config.yaml
n_layer: 8
d_model: 160
n_head: 5
n_kv_head: 1
head_dim: 32
d_mlp: 320
vocab_size: 1024
activation: "swiglu"
norm: "rmsnorm"
norm_place: "pre"
norm_eps: 1e-06
positions: "rope"
rope_base: 4310.0
rope_fraction: 0.25
qk_norm: false
attn_scale: 0.177
bias: "none"
tie_embeddings: false
parallel_block: false
init: "normal"
init_std_qkv: 0.0477
init_std_o: 0.0
init_std_up: 0.0477
init_std_down: 0.0
init_mimetic: 0.5
optimizer: "muon"
lr: 0.00128
beta1: 0.9
weight_decay: 0.12
lr_head: 0.00455
grad_clip: 1.0
warmup_steps: 200
schedule: "wsd"
decay_fraction: 0.876
decay_shape: "sqrt"
final_lr_fraction: 0.05
batch_tokens: [8192, 16384, 24576]
seq_len: 256
doc_mask: true
train_tokens: 127200000
steps: 8618
dataset: "wikipedia_en"
Each number is 500 + 25 x the weight over its row's rms, rounded and kept within 0 to 999. Layers, rows and columns count from 0. Numbers have three digits each. The size before them is the row's rms in percent of the matrix's.

# layer 2 MLP down, 160x320, rms 0.0536, rows 88-104, columns 0-159
113:524473497524487466544454463472543494515481517512497482501430489474454495473500498476492496524445465503541501547500507516518511495562505468519499499505497512518482479486525506521502500527525483535479537519500519510500481496468494466501521517474508496505497446524550454473505511486465509488483519471486503486501508500546494479467478535482511534462481504497490498491525537499551500541506478513508517501544515515503504475476508496451505507508523481532492532491523479459475511423503522
103:529516497524514531497491487506529532562508492537492514489471503492478501510486489541476478541488481504505487514471507497478477494462511507460529524479455557467494511493501439516497504512533474520483499463500494485495503484458483480493476485504487520439517513498499507506470524491498498488523522520487489479519489477527499495463478541489508531523482543496517498499445482521518467479501517427510439513485496497489492504561464523495504505449496536531527521461489506505533509537483482
099:485492528538517488501522533491525445499486476484522515479495477523502500519528517466533500504557456516504468525495463490492493469500478531471534483514497509507467493551446524501554454528521499459493523486496480483499511487493509494490502494529471455475462513496496498498529507490463556488483478492499540472506519488528544521493539511475498491482525483521500532496533516508493488466490493528508482540466481512502476456497515487483506483444506463468467505476521538518506481502490518
093:487453509532502496510501447512508476514517469515485488502510483546513501471501459507473506502447508479527496555502503473458545481506554473480429470508495523472500524484470475467488494486480469525493451516540509458466529525490484484544494503451503504523456495480454460488513529516475486520481500490476546468491532486507468489518494510493503438478470499497478481474539539494527475508487483502485512482477493489532445425548503503523502498496492519482532463517514484498485465488477512
093:522503534477452492559500491476522530521490477447474523503505488486477491543481511504478527454496512504493480538504507531452511500514438500511495497480467505483511477526454521482478526484481467493506504516495505511555519519509523539498524525477462487555484503490522493477487470540495503523538539497537521552532478547553516470451509510491510489514518508497532497510467534507462462519484496516438529449524516492489489514486496510501522492476452484554467541534510510497493495529517553
095:509499467422491549529522496527506474509482489503513477511517451454521512501476511543514502490453508447515500489503513504514491506511519524505448521488499489490483494483464515495544451521465501479491524463526485524518554552479540496470495513539480496515487533500463446471494463509484472479492509513508506487491502530470473515511450476507521527494522510501511471544474473508507542465496566475470504510510523467562527470499472447483496517501471481527467524513547469531500478505558496
113:434475492479520485495512516513500541474484511511527506472488501507542510537460511494526510525539517502472569491499510476499524504493475503484492527463498502466482463467468490490475475485476492477505491490494507496536461531520511520494511502511493526505485486481480490523480530496497489536466509498479524538543494524493495518496463496470482503528528516555563498507443500511522492467483488445484506474477469525517477512464523511510495482498502497476443523527497504550500525464519474
101:469504449510492516524532517507453532503532489512504466500525515507488491573503491503468452455524511493500510501516454505467467544506533492501500490487508496469474531520470473508498514546506498509510473499516503482475514454505478572538500494511525504493462484503537533519513480486527494497502491478509568475496448517499515537542499525475523534549472512507545484489469501518503479537508482545471495515490544465458521511508477507524487502549492500486485472447501527506498489436525488
100:538493510491497516472519489525542532527474524465520535507552516525543516500484510493476509519524458500545537480498538506517477523470528534518487481526525505473472514536462536501510462483532525476476523505475535450480523453496500514468528489482484572501526504541490486531511488518487502470492461502509522550535512461525489499526493544545480500491518481517501487475515492520498486489546479506522544515495465494520504514507514527545511473477518506499521543495491486542475502455504453
101:522480481507529506451502501528508487504516497506498410535503502503495458537515480542555512504499511503473519510503524536506481532523504509441557502492496462511486558476522476513504539478518518488511537507502488475473482475498450518460473523507570536432490504503534517501493521517504499506508471509497527552545450530511539505490530472532452518502513521525499535476497481511483474551442493525535497494471484467478520482505516528528458462533506494480493523466446526491505474503504520
098:525531509539505466473524509521530535488505530496485486498539444522464514513507534513513486468486460513527500498500506526519487475515456508467538473496521512507528505461537500554514497459514490527463502539492480498504503488505489545474472518502516507459478501529524490455477485514503466514491521496515464467500485526535536468419533533496505486501529501521521485472499516517512485562485499497487419528467489503514463511480490509486517480445533551469525494494500483536512493475491532
093:506519505512523537511483514492495512492480470476484446478471501540531516487506506479528485490484507513486511515516514480478465519505521503475475511546524547501513496548454530474475535466502556490465526457483523510498544477470462503486513486487502513487473501522467509487537485524461472519507492507509501511513485552486507443504520466515476520440510528471545485509509520508482521533470516480519488504523460448493525484505474450488474516540481488523451469514507485497504483527523506
101:498516516456526471469534481443536494487481490471508499515485505509471491472518544450504472487479517527520503506479469477483501507495486501484532524493509529455516505497476503510545465464494520521432468479459461527498461542465539517499486519478507498486491467473496489445533526501519527482490519473510471469505499443495520484494540518496475480498502517509490495475498512510569492490542483497488504493490478512493480444469501480482508527516479492503458511476502494518548497483490468
096:523482464543516506474536523528524506477504473515520546558529493482491556493510495489512506499517526541541506446484529524488493427523485520505476526499478520505466497456514510514484530466497460481474484522457497483550479506521480484487485511502453490501515485499480534467513493519516495530515484477494501485507517471514518503476479534505578502489533506493542512517509545470481535510492552486520540501460549503484454536519488523491509519462466502524527506493501488495470510502516494
099:474449494497530500533488494493518526513523505549513523549527508485480555500479501526475527500520510532520529512528554477486498530459515486468537474476479503513458508514531494461503560465512492529517476532459505562526459484448472497535468535479511465502455488472528471412456506520502499468484464524501491530497490500504465484508490489489503544553446511479523485515475485485526502555540480531533502451501505489536505538514502508500469523443492492442486506529551537514469535533503484
092:515545529461504448509475474483484496506476506496494494505524496472476525462525494525502506462483480442491498522538471515455480506505529507515525528503476532488490508489501515520518509521516505490451496493494457522470476486463500531470492529519485496500495503504537485527492468467484510528487471487490544495518467497517498499479473517505458503484528531519524476489485518486529479495489486496479479543466522474453498457498474511510548505503473513519502489492484508461494509456467501
097:499524522491491529503513517488509520509506493505523480503473530495526477530477510505512485526506506535496488508497502528495484491473507470518493497471517469477467489459520498504531503471517466489498439546505494526528489501513488481516472495473470522479550531524488453509477515512488521454534499514501471497551468491455511538507516504505469498479453465503472546457489522503481555538513533506495478520492513427483541444476507536536483532481485501492526513501462503514464499517508478